config.yaml
n_layer: 11
d_model: 64
n_head: 1
n_kv_head: 1
head_dim: 32
d_mlp: 192
vocab_size: 8192
activation: "swiglu"
norm: "rmsnorm"
norm_place: "pre"
norm_eps: 1e-05
positions: "rope"
rope_base: 10000.0
rope_fraction: 1.0
qk_norm: false
attn_scale: 0.177
bias: "none"
tie_embeddings: true
parallel_block: false
init: "normal"
init_std_qkv: 0.0625
init_std_o: 0.0
init_std_up: 0.0625
init_std_down: 0.0
optimizer: "adamw"
lr: 0.005
beta1: 0.9
beta2: 0.95
weight_decay: 0.078
lr_head: 0.0105
grad_clip: 1.0
warmup_steps: 285
schedule: "wsd"
decay_fraction: 0.456
decay_shape: "sqrt"
final_lr_fraction: 0.1
batch_tokens: 32768
seq_len: 1024
doc_mask: true
train_tokens: 110400000
steps: 3370
dataset: "wikipedia_en"
Each number is 128 + 32 x the weight over its row's rms, rounded and kept within 0 to 255. Layers, rows and columns count from 0. Numbers have three digits each. The size before them is the row's rms in percent of the matrix's.

# layer 5 MLP up, 192x64, rms 0.174, rows 72-143, columns 0-63
102:128149129203070082102141103127102108157116154168102129145093179172199130144150124108202111160101100178156118110136133095120071071155138170151096103138081140080149154130099113121072112137132144
106:122102106137095123095112136132123108169151075182092120157148145144150148143135169159180127111206110147157144159149132078125131100072148107117098135205184149144078105100111099116144112176138217
088:131086167140082143123151088088086136132116128149175144069136147034066190107117160118102144128084146138139143094144155070129112129166115130116134076145127132108163143057154106169154099156079112
099:122220107071133133077108161072129149171110092132140166134106139153086113127100150103127155201107096124119084139147073152091089080116145080124121089070125154121101116164128075093145135146116162
100:111095079104164129151134198149129152155123131137155102122103190166101119118109143117120146082080166158089094119146056127109184136078128108123101201091070134145116117115145094126134131192170075
097:133094089172140182102155117126098078122158118134045089124096119141152131118137181161123122186180136204153132086102115153110113099101138170118129109123101166109120205135129127193088159150166133
093:181096102108119158171109144166116085096113148097146126145118136102136087115089095093128178126101089126158134205077098157184116111156108189150104156081151065122208140108121120106079115112126153
100:148136123076164149102167120088136107110068149115198126151094100104198123170179169119052127122115118140127163146185105138140092065153160128181065125098154103145147098093123127152129111152149146
107:147169102116132101179128140149158092142122151133155132139155066111117096162107136146058209094089132112092116101102098116147124175165134167141121158032080120084126110081148130163125188125130158
091:114084152096099153093160153111096131129110122114117149091096145153149123174120128112135173187166125171129126174192130151091135104110165116138147093155054205151125111116073058066088154134141148
103:113155167076129102157100116141145152148144094103137150137137138176073113121139103126034100149154184136045133099149082138130134091105087152099095077151075118124167141163120119078124109076136175
102:132166157167164124159105163122103122158226155154177166113105060096108145112089142156108121083158092104197106101121151129144158117093108155090080098076130111071143181136138130131127137149091133
104:112087138160134131156097132134156170191164100144206096144149096096150106075145071139170163150090099102101146120060174109157091150116074108118109118131187130141150106123125188169141173150142146
094:094121119109110152159104153115154080136140116129099149174098103148115122165185117128120192083062125146155163115160157150106077101161204133156143095166137141159152079132123121090229122154155135
101:114118117109191129144107146153114169153181146168130139124168117143146111142081158139189089091064137182141210152134187100154101139185132113202157128178109125135120149160125097074136137130110129
101:120076133093102150099121149161097219139095143085131137162123161152119104156165141153122104131090142117154149111129141164147040128118063176059137117181126132077117081110118150148118101064133140
105:144132182089126094163096139145189158142138123087166160085067145165100143120118123122111137018154116147184179123180132113103146099157121133161135111077119119120114123087102184158154139105131175
103:117074206157106167125098086163126100092133173130090115122188091112149150091146127146097124175119115166133103110109148173115129096139126140136119067172093150208108137172158155080158119175150086
112:104160111153184138082131109100129125107139142163100184123124182143120116180092089122124097120178139077145167150149116121123088139107134139168097101166115095090123105152165093140119028147046088
103:174115174175102120143091171192113077079123149178134106147103160183142149154168126087145120138122147122144124115149097164125230163092154076128103164100153134136143089142170117113133162118141182
099:161192137189152153121144165089212102165071129152099137118162142132136106118119129151163180142163078088138098131135098102102149184149096137166117127093169087182124106207147094109126122126120123
102:085125126067065128106165128178074113185121166088154102107122168139133167171117184093099134182127128116081107073164065115096136128099120118105086107086117152120136162138127087058116135122138146
095:125117058180141211077135126077120139126148125162075113187102097127190149122127147119167079185129130099087104144094156091080124105152099154136150102101103188095117126140161117111093101128099131
102:182115140179176082154129099085088118118144122149093125116150136121121090148116079157200139154138156081175093173055113073186113137105110091092144111120125095090156124128120126157116211114133132
091:157138099119159160101101141115150093147164148179138076140139154139136137074180140116074104125126115160162127156171177119104131076090157084167166115163123101097195174113090166165201143091110101
106:124146101123149176105142120181151185204114189125118145115143112151176078105110126125146120131117096102153176120156111088144153125150105112134103174173102098139066139120065093152162193147072081
100:122193094089107080125105135194147167112168145120175095149102096126104102101128148135109101101108164170163063116084114144117192133130144172194144134168100116135162129087070086084117159094126125
092:089126103131131141098110190094167129105121152157117193123043142133131093136145162101141064059133056064140105117143118100118123164123154126148190121116113173107104174081143161106112104133115157
108:135141157104089162157136152101110125147121122125102123146161103063120135127155088135072185080123160172122122105151157119128111107114112148172178175073100192068077183150171129162113111183107175
104:141106173107145148167146095095085148113120131147106116129141140049185122158138104102186081127181123183072130143100187201153150099137102119140209126090117131126133120098133199131123119110134123
093:108147103151133118148149149112204123112137161168095180141133115117109138069127148118137146130183089119096165157153106158146065204087041182125111105136136156115064143135113130161099125081107159
101:178140176091077121100155155095106121150128115041136046143095161143155143095154111108111110148094080142166161066119093092153133135118119099130126107150123110134120078111100088103141093094197087
100:070176143104048099115127110151144121150109156140123130160145116119161125161126108158155117073068134181184189180159154153103135120149078111193145129141131107175127083156165172157083158121141117
099:123152081159130132083122136110116131083138135169109165175110137181096106105053105118159088049171113117113084122157099094111112082115102137174088137166152131133141134124151137137081214116127189
104:130091145153122095120121142098074068116084151162156091111182177108125139160122189138115134135116108120153133151085114123138064087082102132087128139152158088149154146063124103151124163173139226
099:076128137142150151100099114133142117134129175138095118174120137111124174196092122143135055093101122099048141133141208131147123088118096118095133130124110155113181078121067066134162133137067126
093:143155133124144109119098073111065105137109101138161116134118090102153157178097124150211071145124120105131094080160133195103077094174103141135123120111078065128165124114093159090110191113141160
095:087148140068090123149149141166127145139122149064109161125101132160160146099066149155166121174122100128083128129110137124105112214117087141143151207137166097133137119139110036089116130128183117
111:054123128189125128081110144116118111131099151065052138132142103141176148197087139109122132148146137145093113095144126107108123116121155164152114107161070044100178132072136168169121147152154132
090:114147108098085120101160149057100112095124113177091139152083145092184133152145129123131157151122084142165133132121109126074141109121185127105174091109122112185127129059180218131154135121141067
100:103153093098116174138183172142156125148162134169161154078069122135133104105115099142178153105117171155112093140120113178146145181094162166113117071146140208125115164142092115114099081065113091
096:157156069118135104130102070131183199155193077141122173104143085160104126178081100155175120131136111094125082108126146103131098150144112053124146125093109167110103133172157117151126168136117181
094:120127183073088153133125162149141119174072116074100098110158106136122126164084104111083093121133149099126121140095103141123108038140133103132078124176107118058094132131159141078132155210118151
098:220115096144152141152098135120132113044131114215084098119099159105105143156132155120088093160140097157142138193122127116136167074076099128105125152143139138078156181120121134129114144186110138
095:073185141132175113138153142138122099180126121094125134130089171136108111092097104136116108160178160128129188191163124140189093093126094179087060107115143079110109147100145100119123165144072177
104:160106058118119107177148089153099109089114166171105179095161148097128143129136122127080093097159140154115105105150104152072115092110074171100147085164092116061157204164131112143146154144097152
093:129098085121102132039104115128121108062152096080121125131138084118082069123136110132136111075132120145053203179154174111100086179171114148113131137112142125164160109171127145094113102116128154
092:097188134150140131149089121084104065124135135110146108148158101087135080062122074133136143215135128112163168142141128143108194142053114113150189147115150132140142141175114180167155115102125154
101:172201111120169155144098073128110082088115101048087175183144077176160101113127106131133163154152145085135158158109116132106126078076119111094101106125109070177126138104118127097149128102143096
105:110122194186115152105102160118151131103171091093119083165168085093127171148193141118080141194096100126083116121137200142106106147120168070153150098114132146138132139185125119136186106102127109
093:099100179100128082114151107082109149077187121085111121055092074131146110094148182100108108097105112111098158147112104169163134174089111157166184154187111164145088105144094083131106128137137134
091:115135128108081118127138084123121136143166123129116126114091171114154052138051128190106120147151121110117152150149093135170187133078201136137117165067145080145112132146177156088103057148130163
113:125150120164141185104110090172104050100086196144163138182152129085128119096145100129178127177080125095137124152143126172095154129110076149169079087111142146093156111109156172116141144185124157
098:104197068165090139139122122107124131083158137096173150152122138120130113112175116128165156106146136143068175134141184124091076123149138107094162175062162181143098066162162153134101115154124074
111:077101092066127115065085119186134073111086082073128091140095100112101111112127182135101107146128150120144098081144098130129198178126083094101161167105153169161089115127121147130128081142138151
092:175129136134165136186135102085234084098160138151121178135158177105135101099138130121150118150123100151122129126085216130124126126140148129164139182168077176116076145184134149163144140133126123
096:144152106062106123120174147137080119132099117124185157136094172138148145135152149082131156178173120096164139161136091092106171062101106123097130164092142092145114085162138054088102178177136093
096:124083091065133099131224174126049081116085107112159134085162130128081137094147070123124102133095129135167117120144121140124144165085184095081160127153086119080139130148165109139148117157134117
088:124155120086138127154067164162193142139133135119073153148107079089071145117140174118093119114156169030113114183162148114111151177068124079168079141141115148153121141126114109149163129118101117
102:129091141147136100111103166072112156128158076159193121126132118114097122199102145126172111111119121168106145198126095116110136074112152099207145102122142099123092087111113107049134159188134093
091:186110153151132083153162144155078071126176108248104074111124149088142152158155165138108107118164079134134099140098101109114100096118089132152153101145107091135113123157164134129132094149066126
100:162184092185194134175158159087128157112123097135137139122099157119080090165162083138059130093112128097157138105130103135141099091149157090114125164095079182119095143100100107167146144181187127
096:142141152098062131154120167123176123140128171057165108152169118122175106093121134139135109125054107118123057136171128122053137115139128165151125106121141101108116131107196140078128153045149113
099:142118101095085129172121180132227135089137072125123161124089144134097113175137110136137141127115135112089043133125175075124119132090098065109074083110125117184154156142117110094138124114085126
100:122133123138104119151141189142159164122055095103101153159116147149084140187202120136094168137127136138122143173137154129098180112140111161142138120124046100074156081091137088111074138090155177
094:095156124129143047098131137110128168061121088147042150129093160093159143154122126126130118114090185104088162119157156114105161118155076108154099103145084090130167148115122127120129213086158150
089:151119098110203150104162137141152194159141066133154175147125111134127119097081121114191150150115075160106148133069157131153102072159093115176127081136162136151104174132074070120112146123169117
103:178195097111107144196101141116125169119113085128118131052131123153122156135141133100163111069080097171143116142127185084098056080145116141124150087129136149124155172074136138190132140154118148
100:145067119121147077131135168147105133155084096139102142140166196132144151207127173135104155174119138155114187183137133104111149110179149131115138186112144064094127135127089199080102148137143119
094:125069152074135124142097109156095181129171126135149134141149143167151152147167181115109096190174135124113131078173093159135147201123105168075104114149090104218150116134114118078112111131141102
096:083104193076101140138144096089178086142142088083099150130116094153134092121109143060149139168121136112138150172138089109129117171098102143142057095200131147157202074165139116123131139125138129
098:073166145155140147171103119095060080171108121151159116137085114152068122106112134120106127109072068123150138146152085143078156110126099193141108165109097187131192126104082179164118121108143123
# layer 5 MLP down (transposed), 192x64, rms 0.168, rows 72-142, columns 0-63
100:092110155201057165083136185097104084143063165101127096133100097115096194126151095111138105158123120194133142136127166140112091088119140156164123099109152075119151142138104128137198140152103116
105:066125159133168085101142154062120171111087070168099061070109110105114169133113131057129122127103153103130139060124110092123083125137123107106092125131152108063141138092079102103102132111096121
093:153141140117075138188126171087120182210058078182125110133142123145089116094113097114172138123093149147164111108130105088088126113130170130112132105169145089083083099139116094181139091101157091
101:093077175080069133200134087121154127126098084101137121111133153142095142101124100113106152140138159125142113154150116101165126145118095181164173199145134135170184171098117174138097054093150096
098:135167168153114126153174144175162165118152146117087107116138184127116087137119167138095187080143101145146148118118169139138116094206136169108145122159103095115103117092180158077065044130105133
101:114131152132071136132117097089119171154137128095174131156115090142137129126104144085129074083114160093144136098186162126072101113096116177114090066095055103158136206079132122137134149169140077
095:086160168108142085092142141132104104137150080157148091097116111134182103107113152058159079106193116134123084091119147125118164150074117105105089088186162195152136154149099138116199131108132101
101:102114134135146087065103127092096162098186117168148157091097107135134198153150170141094130118119157112136086127112134081131149162073127114184076114093153085118056154070130104145144123196135130
113:118130144123107139089123129125121126144090077099132065141112157116223113094167117123101176158131085162081070133131110103101140178090185125149167089172124119151130141192153139148117056086143133
095:139113180143156109141088161168129098115156147151155127141148067174131142053153083144131158172144076116058153139077133111088107120058181093105113125080120137117121093155122143109199122096138106
101:135137166169120129103151095069093133085105087146167165135116077140120118094155127033100177089117136159149143111118116127162104140085145111123157061096133100145071124105097118166069161064124122
104:099170163145143142094148127114130125095170135128161135145111158097146173180181178185065122099169090064117115142134204135175095099119149187110090101127109082075149099125118142127102148169137110
100:079152111127079081140135089124109111131110095168101184166155094159166147098094146125145121090134175095061143143105136142114089155117057168087075111139153087173162145087134147149069085162137138
090:167111115174140138134105092144143138157158145091133146104103147168101102153157153189163082086117140092087160140084107172134136143133149205119099126117165143131145177123116107147011129100099077
094:208123092166201097077097112130153121104126130142148140142132101104135132171134180123082110097110149097132110129100087097081132155117119146176063145087151139077143109112044143118184125176121141
094:142089133096085147129125146182107122135147133133112150135088169114142147154158076121136143162058161094101063116141091111071099170127139119134082102110132145114076087167160113129225053130124129
102:141179097146125210134147137125146044193124120100142084095123169143186164137135115168137098115138151128135119099083138162048136174165134086140148117099102105106160160119115110142163133066161128
106:123090145110105130108135108155133174144120143157112113158159169091129162079113123089107101167116086135165122127126126164249153100132115104114089151128056170136125142182113153137061127117063099
116:150140109163089142077096138154136158135221101082134155084146109130117115106079159141166076102124060091166192097150143112141144091104089103097128136139135136109089144182093148138156161150093179
107:120155143140158166190130149239130182172150088096082155110101089127138129071119142129123110111086072107107132105175146134113059094121125151124109115104101145091148128140096127166135087154146074
101:119164145218161171163159122111163183140119133142084144213136093133132144102141141126083144141134134110155118126125139128171166078138081161141106177146154110114183049128137130092074115166146099
098:190141170118150094085090089140139134103202062105137070126147107073119098138105128080077179085150142130104135142129151142100152133133122130155129143124109046106120133066151174113066138118110148
096:144108171073087156156101144128148144147156159127106103160170090159147163097101113186197126227082107110158128158147137147097079114113138159166148136166083131145162173130130117117193101133115101
108:160142094141100166116174144128081134127084142149184080132161110095116108121128111186111150145107126120133124190088144158069101126070118185149056114169148116162172074114142170127174154116121075
097:119126133175086140162130136125114102118169070130096086132134168114082102099094164212190124123157108123150079148069126133164139117087117147166176146097152144104088148115185157127122111211122155
102:172173129178116098100186105152093118116116167140106081165143083103122148152161127066080163110116148143114108164161082087125187150074113145090185101082115130110078145096088112165130141088149152
102:160149153116109153157077169179103115124104114109114052147147124085129188087145159153173110090160143070121135044114101153141122070120150144070114122139159165147141148116111161122074141158092172
094:093152127130117149114117147100078196120103164139131111136141154096125122103130191137118079154162154160096180166115132106136189116154094137210133133156155142137066105088134159120112047192153103
107:208156132118059125173166117122127145127123170110122167150066065125166174133130142197070114105098160099112143080124151155145181133141102103119116136167094170091146135155173141118141180155150116
108:167117072107160140138179172126161153155152128166156112155142112119128085124149139076218107122101130146174212081133134160136128183147123102128112086092096132176147098172070128107160144156150148
092:078148136179147124129152108146152161118146097166082115159097167141152107169152102086183131053193149103128145123100098126159141147151123129173135106162184156161104125106162158105040094171158124
095:121159153162137121167145081141109107079123090161132188128138131090109136083148149105076123109173199119110164131089145175099112150178109125153128142060118075126084138168114169139187166159070136
104:103109053132124140093166117123121111112137121149149161118110197156139135201178099157128087129165117123121142117193099138127085135126183162163097107123072144122146148164117132073209133152145066
099:134146149177153135088151146080131189085141134082149090066146090161138095178124174109145140147168141096157133102128093131209137143115100098129113063164163115124161160112063108111072096145117137
099:164060118114111126145157164140164149095141107177115091095091123107158147112118145124188143094071162148100129108137081119075076186066096156116125072120139148094107103182098101089175140145091113
100:129124161137117146115048199103153138087140119149113164151153156102147096079111148142121048129063126143133126131146196093096151112122109128120117061084106146082101145144117082173128192108139156
098:148145194130140164141125132149116116137161136170122136168102204141118099118135069203154080162143093143158089066164196082201109102116091129099159127117116133125141119127148162167139170099139113
097:088124123144101139209172142134149170148107156155132115134110067098102110118119151180175124141132153108118134149140132141146090115125086178068167115113106162145139142145078184123009087128129120
106:105064095186097118144148164106101121111118178123122137140156050127167133179180126122114114082158112176141117156190121155115117104121113166142167131115115167078133125149121087163078079077187144
095:152120139153137098163134179137085064144127146156134135154107139090130136116149083089167115093103145120171095092105149179131178069137157152105145066098057107132112171087081114153132052151164124
093:128095090130124164120117158131185173081183110101105110126126106156103177077128156131070142127204113142148122080143153157135069097174124116146061119150064115173102185159122083128121104132130103
098:145189159201119090057141105161101139060197182124128155107127136090143104158077169133130152174141173127115173141104132114154080163114119121158126128117142119115168074138130100090136130191116139
095:178143103125156131128200140121165056132148109128178134160140135103150084146123160146135121172168155109135000066159128137113127124121104152103115105143134111083135131162129145138182138135143099
100:105124146136116080130096119138129164125095124105143147055120156211115090189086168129143092131169179135098108140139147102167162166132119198108156098133139132121095142105075176103097181147192144
098:089088123117137140114152146115122137115087175139096087103112106106078109142122100143177123084123095117113143003222166126117145136113141078108142131155094152123184144165136103135103125129168087
105:113137134162102135100106156116168170174141106110164063110134112167153118120121109122172183147126100106145165108117097125179122129150146063188133132132146137185095032164124116114056088082135129
091:152098153155045129163124073120099072039164085120160152155127088138161165139075209147101127143148111140127095134109142153117104114131138145145167063126106126135108167108131146123137103062149119
090:064102168093162168135104104105155177132163124163143117105130123164132107135087125120178108113138194116164130152202133119108111111122110153116156135154107172139148121146104126147013139093054118
100:173196059124162177122119121129091123155179136104166148159157087159154116134178156127157167088221153112138170156131162152080134125105082138165151110152118093147186124121160130101100099118132144
100:106138109109136126119125146166130130140089150119135096134091171150162070124080146153134127117112141116070125067151086129209075127127124161114126105133092055129096163124121086132027116154108191
094:092145142070136034130130136116131130125149134119163168105120129089117159133155083096143079114141116081125145066162070122129148156186138144129097168107148134139123054109102143173136154168047102
094:136099102122087153117114137092120184068127104170084122107166155110145200133158112093115187077062129094153184096190161146100124126146157100131092087128143082148185123144096149126118130103169114
111:126087184190126147155122117131141147120088109121187163112139086165114060084110148166134100134135097076117148134100184162153128113090111185141136074070130152167139183066126149129122127185107124
099:125123149154200117125117130112083132145129081110136186150135190159150134204176088070078136146088117098090117104152142167135090114137166096127126100135145053128087119091180101135155131107080147
114:095146127074163119130139135138185155143084138073138151176080095147108128136076132188123151128100132062162118083121089135176150179116097118128054106165103159122086143185109149115183123091130115
096:026127077077155108123129181147174153142112166136104138139109097175126139155080105174162126128141138125107143114145149183221131156089142159160178170156151160124132090109126134089118112162134129
103:089115116114089142152190122086095087093097148115137104108061153174125130117167070116176157108146149172136145138098084164125133127089189126145158128117183104079154113131134156164200150134118062
089:134159160173085132120087112165167167145148172119111160145072140162138131153114190117121062112140140133110138132080129123154122051121085181154069079123145140210110107115128120101126142071106096
088:162112104114111099245143140095153145131176106142129212096132124152119115155094099116153134156147117148094178105091141116116169094190068178094156110096125146098125127091139121128145084088135144
101:084126209180125111101146143117119104082160137118158174140135133134129158150087156204158079121109066101125138096134103128128086111162058154136096086139103081135133142103101102115189089138176101
095:153115089107142114096083171160129124077059092178136121113125137082149155082111138084113113089149093129140131126141085116103127114121098136103116147111135062097050166111122047147181174157168114
094:160112105119159044142115102153115085168114144124146124130114149133109125083104102119150134129128059157135171136111142104204084155183161075191102135180179107117155135131154182158143161143161176
104:185086170168125217144113163119131139134120144149138129136146042114176153165197101124119169148146190195089139148128085101138096150144113148123163139110128165093115110087128090144145138128172139
094:170120105151150131157162132220128149121133153113160121187133159130122123162107136147131128120100161056087115160111183048086179152172166066168114185084133123152132106129159116102144121130110111
102:166104157140129170098112160153120148130073146123076088110130189134140134112183074140121113137151137111089144148122105146114125103110153085236145099131141136104068117175163154128184055150156115
094:135200071104154107129107119146117156131130136138114140111159138077140143152068152073197153115171069148134163122154072171159133108142146143105112113078155147154113169110145065072176075102135120
093:095104125094116167108085135136148142198134166112157149117194115106124151127168132207115092106130169192120209118141130102055137181146130131140121114108119137151149112089114139099118100086091189
109:090125131085098158127122130110132157170128163078191139160120145154133122148072133103139136130155097079081120100120118186170084165116118072117090134139118095127118119161064122134237159080101121
095:099183105108142086128113184220063114092170164146107125132131101181154119130083157159093127078142156144122136127125126108119123091131119123120144142112079140152182162117194083153164123151180180
098:155163114153083110091167120120073153127130163166151122148140073179074143146151151120071115151094120175166178102133110104152105101113147195071164145126112131140091142094132100178048163102124143
104:152104110157125177144060039064108098158085129125131159189147117107132175118116161125148096121147166127161148139147101093136098086181155130093130172133099093115096124120129114077062163104114090
# layer 5 MLP gate, 192x64, rms 0.191, rows 73-143, columns 0-63
105:130133141122176121183126145151125156061109137133136148117087126094126110083139133118046122078134163106216109185100129131128139127079137064144094105164132114135134153118151102086227128110145132
108:175161132108169120112133138064112116172126098134109162100067121142145094104184152112139104069107101154157098037118146144102137125087144116176144162135118152168079163184150146121170142074169113
113:140122122088125092210117144131100090124095148150057125168150094042177134152146155127112136135157155097146087116124069139131186121140138146118100169152153088140149116088140052094145178152151130
104:103105102102121178134130150050174115109078218111115147156097133132182101107114156144102140193110121108113098187071091146112100087166120145125109095138166110108087130070161086138139121131135152
104:175091153113124142144138151150122138184133088153127147120126066174179157151101075099079075088095084103087123091141117130102117171163165107153120141146109148131171102207108110148173139071164093
093:089166108173059134129148140123137112077138138134111141151171121154182144147161145085142127111098119187138172198175100147124057117119120116106081094167122117099106136058134139136148146139068192
102:170127153159138172135179117109175100091157174111105160141136094091131080054092150148152137152061062123134175187099130114104124145130109164053121147166128116176104096125178127145109107127144116
109:119163163078124121116182156100101061153114101144132128157139104067165137090152128062150175107092078145121083127135152129121138154142152116154098127133123175138129117022142055112152158104148145
090:166103129163130128135135106125112079133113199124088153126082152062156145145100152123122136113107138135188114132151091150140102185122079171187116095192168186124057122121146083150151101171164134
103:107143086138152155156115186176121130148162179148057152079084184108109122123097112168178096149144103097123138109099146112113101103180046142115134185210124122094130136149138106115128109145102156
103:149167102087138097067151138135109058138162123110188123118093115123131070109140096152093105087129092095102154137086147097123188154134146197099134121065137073128142139082106135111144103081194128
101:134122173101131110073108115116100120148097101175161115112119173057139095073157095134113147151078158125117137145159170110076156133117121094146098171097110115148084086037124115142183105179163095
087:092115142109125186140035119140192097128209114121162141148093138086137057126122161140165153110079152148077144121122132163114117073092138152137132097171140132193161102150086122113161127140124133
096:053088147104102136095127136090073185148171131146122144138128115090127157096162106076069183132094163152181097155122163156107179134100108145125125161124074161127101136121150103096185193105119133
111:105154115106172107096119137127102065149136113137165111156125139113081088052153093076094161177125125109103159139106068066108229119165118120130138171131145104119112167101181133110148152133125163
106:123132201079143090148133158158071113172129126078159143135134158112140134121129109066150127158121090090038091090049128156118136207119096157133118146147131093116133115157165116099118165131119093
112:156103152182137201144107128132071079119175160127114118136166108184154135078095102126123045068135105123148097079106146116109150122159172152078141127138126102143168149117191153133179137088146131
096:169121121118112162147202139128098114135130115086087117106115105095196172128159119108145185078159091123149121114114105121123104135161086114162100126108176071106099098077140074143190142157070072
107:110149146092075205141120106154134102117081142136158131184116156076143136085127142112073131117066083144106102107151175161104164161142147059141037126129138121135109147109163094090147094111139097
103:139118111113156120174125113127124108077065078148132137183169135121136148112153115120075176116197084126096154125137120134132167148144153172118105166067127085108080109157171090046139112068153106
094:117142101138102127158116140099103160148104195150139118126125166176145166126117132111137029161114154074132185200089106092095116087164119179110128118108112142057123128158141075145124181161116146
102:190083080140115171107167146090110087099155168140095176136144137048104083082162110111119073123164143114132082147048123170107126113165121153146119142145109073089143100087132122164140127148123098
094:097131098119143143083141127158070150112098110095141149168148089127183140138138070142142088154105118107098109155077151076095161101137071146076129121160136097123167089111189157169130063138169065
099:116102107094142135164159133109130136153108100141180145120107110157075127079097147139081109092147139141112075089134136205116138124174110129166112115178156125057189239160119118105124120155143124
105:126092124117096088132136162048065049088142094119096125129159106105141131119161122109081094106153146210121157118099143109096097135125163128130124101101116109078177099115209145113135113130175162
089:120160134116091112115061122149133057116166114126105124112090127140202083098093128116075174123138148169091173135120148091129097147163182097154149095154179166090128161156206171112146117130140158
097:138102171120158090138155127130205140092089121130160166218066099135170127122185207126138157128123157139113133136101134116137125184086130137053109112129143122081128127144146108161144136080157087
113:174098162085156092137148092149101144147142162158114124126070133167143186057153176086149096143091110098096116102116127115093144123116143132124094195155099083156142078147135111128176189071137083
093:119130115133195202117113161128114154125044071105113085144119124058145131136113145100154175107133169099129132148140115124124050127116118116128148104126048139099111154113144119133204107147153184
094:185138134118120064164137142090084106088112154150100176109114151108131110068131115125075110132143131173084136131178132055136133158098061136143086118083080112067157120110135131158150139103131202
097:180100117164116149066105106134129093059153143142128132088078207132133107123093073116099097119154105127157087147083100146115085178131079162107157120155166130140112186149174134148121172128070131
101:146123133137108114127129113121128110153074146075128125132148158125143161145061084120153106084191096112095154155113088050120104145122123153163099133100112034081149149070186095155121149168114168
103:121119096097105149152112150126111116098147137127125150199076142158138127132138122000134112117153139134155080155131122143114144064095137144117044172141165149161110161103143108112127190083112138
110:159143082140144121138142147093094149127114133154097176181146128142194134087104118106115181166146096147133128145154089122095173109165099145143108100135137149138078215124211126100128078098201113
103:191086136111148160127146092114159148105127128158109172109116180038118127117136089142123150121121112108116129079104125143126166149097175105146118088170126120106160179088213059122172184108143108
087:101149183100112142150132146108026099124175145118142113126122060159136140133152147116148081112149098163048159107139104124120142105082123163135129096106141060109168132056139147099131170082149146
082:087098126100089119153186147115121128141121128101098138068126149111121141158209116131162090099112102190145177094084121148149167134143151121143196151160097154100123082092138116111115047106176177
104:175148110087130128157193111116163115120106141159130130118171141133105109069153119137082145111119048159140120153103089114139092183162186119078105112141147172082080135174132067132184158134159092
088:182078115090169227140126157110123129169091112126153116088137136126126144106163093108131086119133069102121173107116166165128181135146110107100054161085144172116131170120112092128142137150181082
090:155054052046103115096144117104106108103090130115161097168118117175111125100124118120167068158082144139041135136149086105066123135166114152078104149123149109152147149149131113150120098139146145
092:095165048058102095126134131163125120141157114103152189138112102103115149107188120101131142127135136102147111126132157119105212141159215084085083113093109132091106156139142133132182156092117150
100:099089114157106165116172082181145179139123109093167122110131210129108159102143051092129089124192145122102154155058127185105145149138152138120134155152150130182125135081129150158163161120132090
091:105148074153123089152157098086159109150149122156070123173063132107179116107141119107130172116164071119087157141129094130167098168146102113110072167128160196121151148124154100196136100122125191
095:150142134148123081134104108113141110145133117086140174154130174092182161113100119123105181116119121151180127170111142084146115116153135195158074116096206120218073099094098159090168112126109145
114:146132116091141131170120086144117128103143108186092149092105167123131094161140138198103082119147191111106112174145110122103101097076063188081143122137144109088144200104099137092119158185101150
091:140174114105139142141199133157131123131124161219136123126131186093117133054144171175146075123110102123078124141090098120090148146124123123107126151133165149098076113105127061105133066073133088
091:138152107167147132164133155118109064128109125102104121120166131138118131076202043133133136146142130185118161086149065115066145131097114087146167225081117131108146129092163153115144156120133139
092:106126091167158124113076136122133180153148104111099075171165120107075048105139079147138143109155143095103123126072151123132147165191137084126150146112183081124116101146187157080161082125166131
121:184085126119116147104205107074154124121089126106128113154203081113125182123147109120135132194073108154167128112115152146108159125135170100119126136093089166123117146072086168162141142086184089
093:180075155127154222173100095124099149135099122127097128135154135130116081139116130143087120110103146141101150141092187174142114084102134171152107145119080104049122192096114096118137090105176164
113:057130113082115120158147137141152177219088165110143145155160096102144125104107085063121121066096108092051097096119106141105117144183094108121098124130139111097119115185087124142151132094109132
119:145125121101150172225155117114064120140099143105108163147106130121150176106180081104138138125117102104127117140121186132097175135148101099114076158186042125121141121132150148187191150119134132
092:116088137135132170119150112069120103138149129092096120140098093071108141068099130063145035148154108109093108113156171148116142146165169116192084103139120174103085165132164147131140183159147102
108:165053084093104200115136171086118062110075103105140103155088122092189126113144147087125167151097110100120129117116110095096155140096090136106149169111109169126046123118113113143165110148147158
093:108103104110187148132174124124124126135131187092109139161121139154158050127100104139144115180113135106124207076072134141166114137076155226128123182121166147086135125145098130123135142158141086
096:204072171170101130156141130134130129139151096147104076100162083089159124168174167151131143155081091127091088068135146156090140179162146132062118133130078118157105146101140079108141118122182145
084:157121117147113172101178122129131165134150098141184129131070139212092120134102164135154100108142120126155150148138116162178121107071127144176131068084147169209171123078152125064105126144126099
094:182136085133151147101162147116121131123115113109157139195117111134158125104145121038145184082157149189096155184127105145180142112102136100161115148173169155141070111101125186131145157186096115
096:145072136156096149154106103094100134072096161066124113120137178146086106133165103150146174116145157132070143122124112164097150164204141139107121100106132168138147056123161118147122165114202187
104:179122140156136155133164085127119098110115147103140145085152105117129135059091125035128184112145103191131120084175100173117096105096113148153073129113106175074151083109110118121147138148168070
097:144130098119107116154123076114080110103175124144125128128088156139061122125194097118091142052122071159156067073150082139101136118117144086097176153108138170128087151157121134142143166166134192
093:160116076149104168123160144097120135169093140136042132135137102092125164170162064109121186098174075168090137153112087094137118137107160134169124212130094128142095105144080105119156130166115142
089:113114157163160147108146133094079121094149130123109143181112118105180103100131084141049118099109137206119118113097112121112176174148123135154121147137200107140159132176211121100168107091172164
110:164096127117142115162110124086085065122191090118130142116145136101132112111161145101135112071142116136080155121104102174120140136154169150160159125135190061087112123029158131157169144160132187
090:151113146123153103154166207146149105196145107121107129104183162163162138145085127124130135099105103080096132141096124149131108105136078096141166140185082051146163136120104161185130149072147184
095:139131132149164100117144135116114155094056130131117143156091103128147136111136116103135183180093083072102112134096134160175123151191137098123170159116088131166140139156182121165128054224153097
099:127115089125061143146127083098096190163121130092124187100118121127158080163119147098133105123152050081158065112113054120164134135112124123104129159045119109173117120126127095131093117078129142
106:132090146128082175133134129175138127153177132097087190095135110153154066061156110104139105094186102130143118054067163117114099111126125132116093191145112142134170112190113134152138172113170136
088:085092101152137122153121162094097133188130125163145100153155177075096076085151092148194144120127137077160086160044122147135092178134091155099098127099124125126113137119133141068102122099165178
098:087100118110119158153174215084194146090119101125154137123135184072115169135101085138106148172179115173121093190140159087108125133123165151101109145094106135128086144052136145149144108132130104
098:113081114085140141064147158123170152107158135096114126132142143127182090102198125082136148127174135162130157145111120125115133147137139107092124101152131078131021079175182090096155076151108146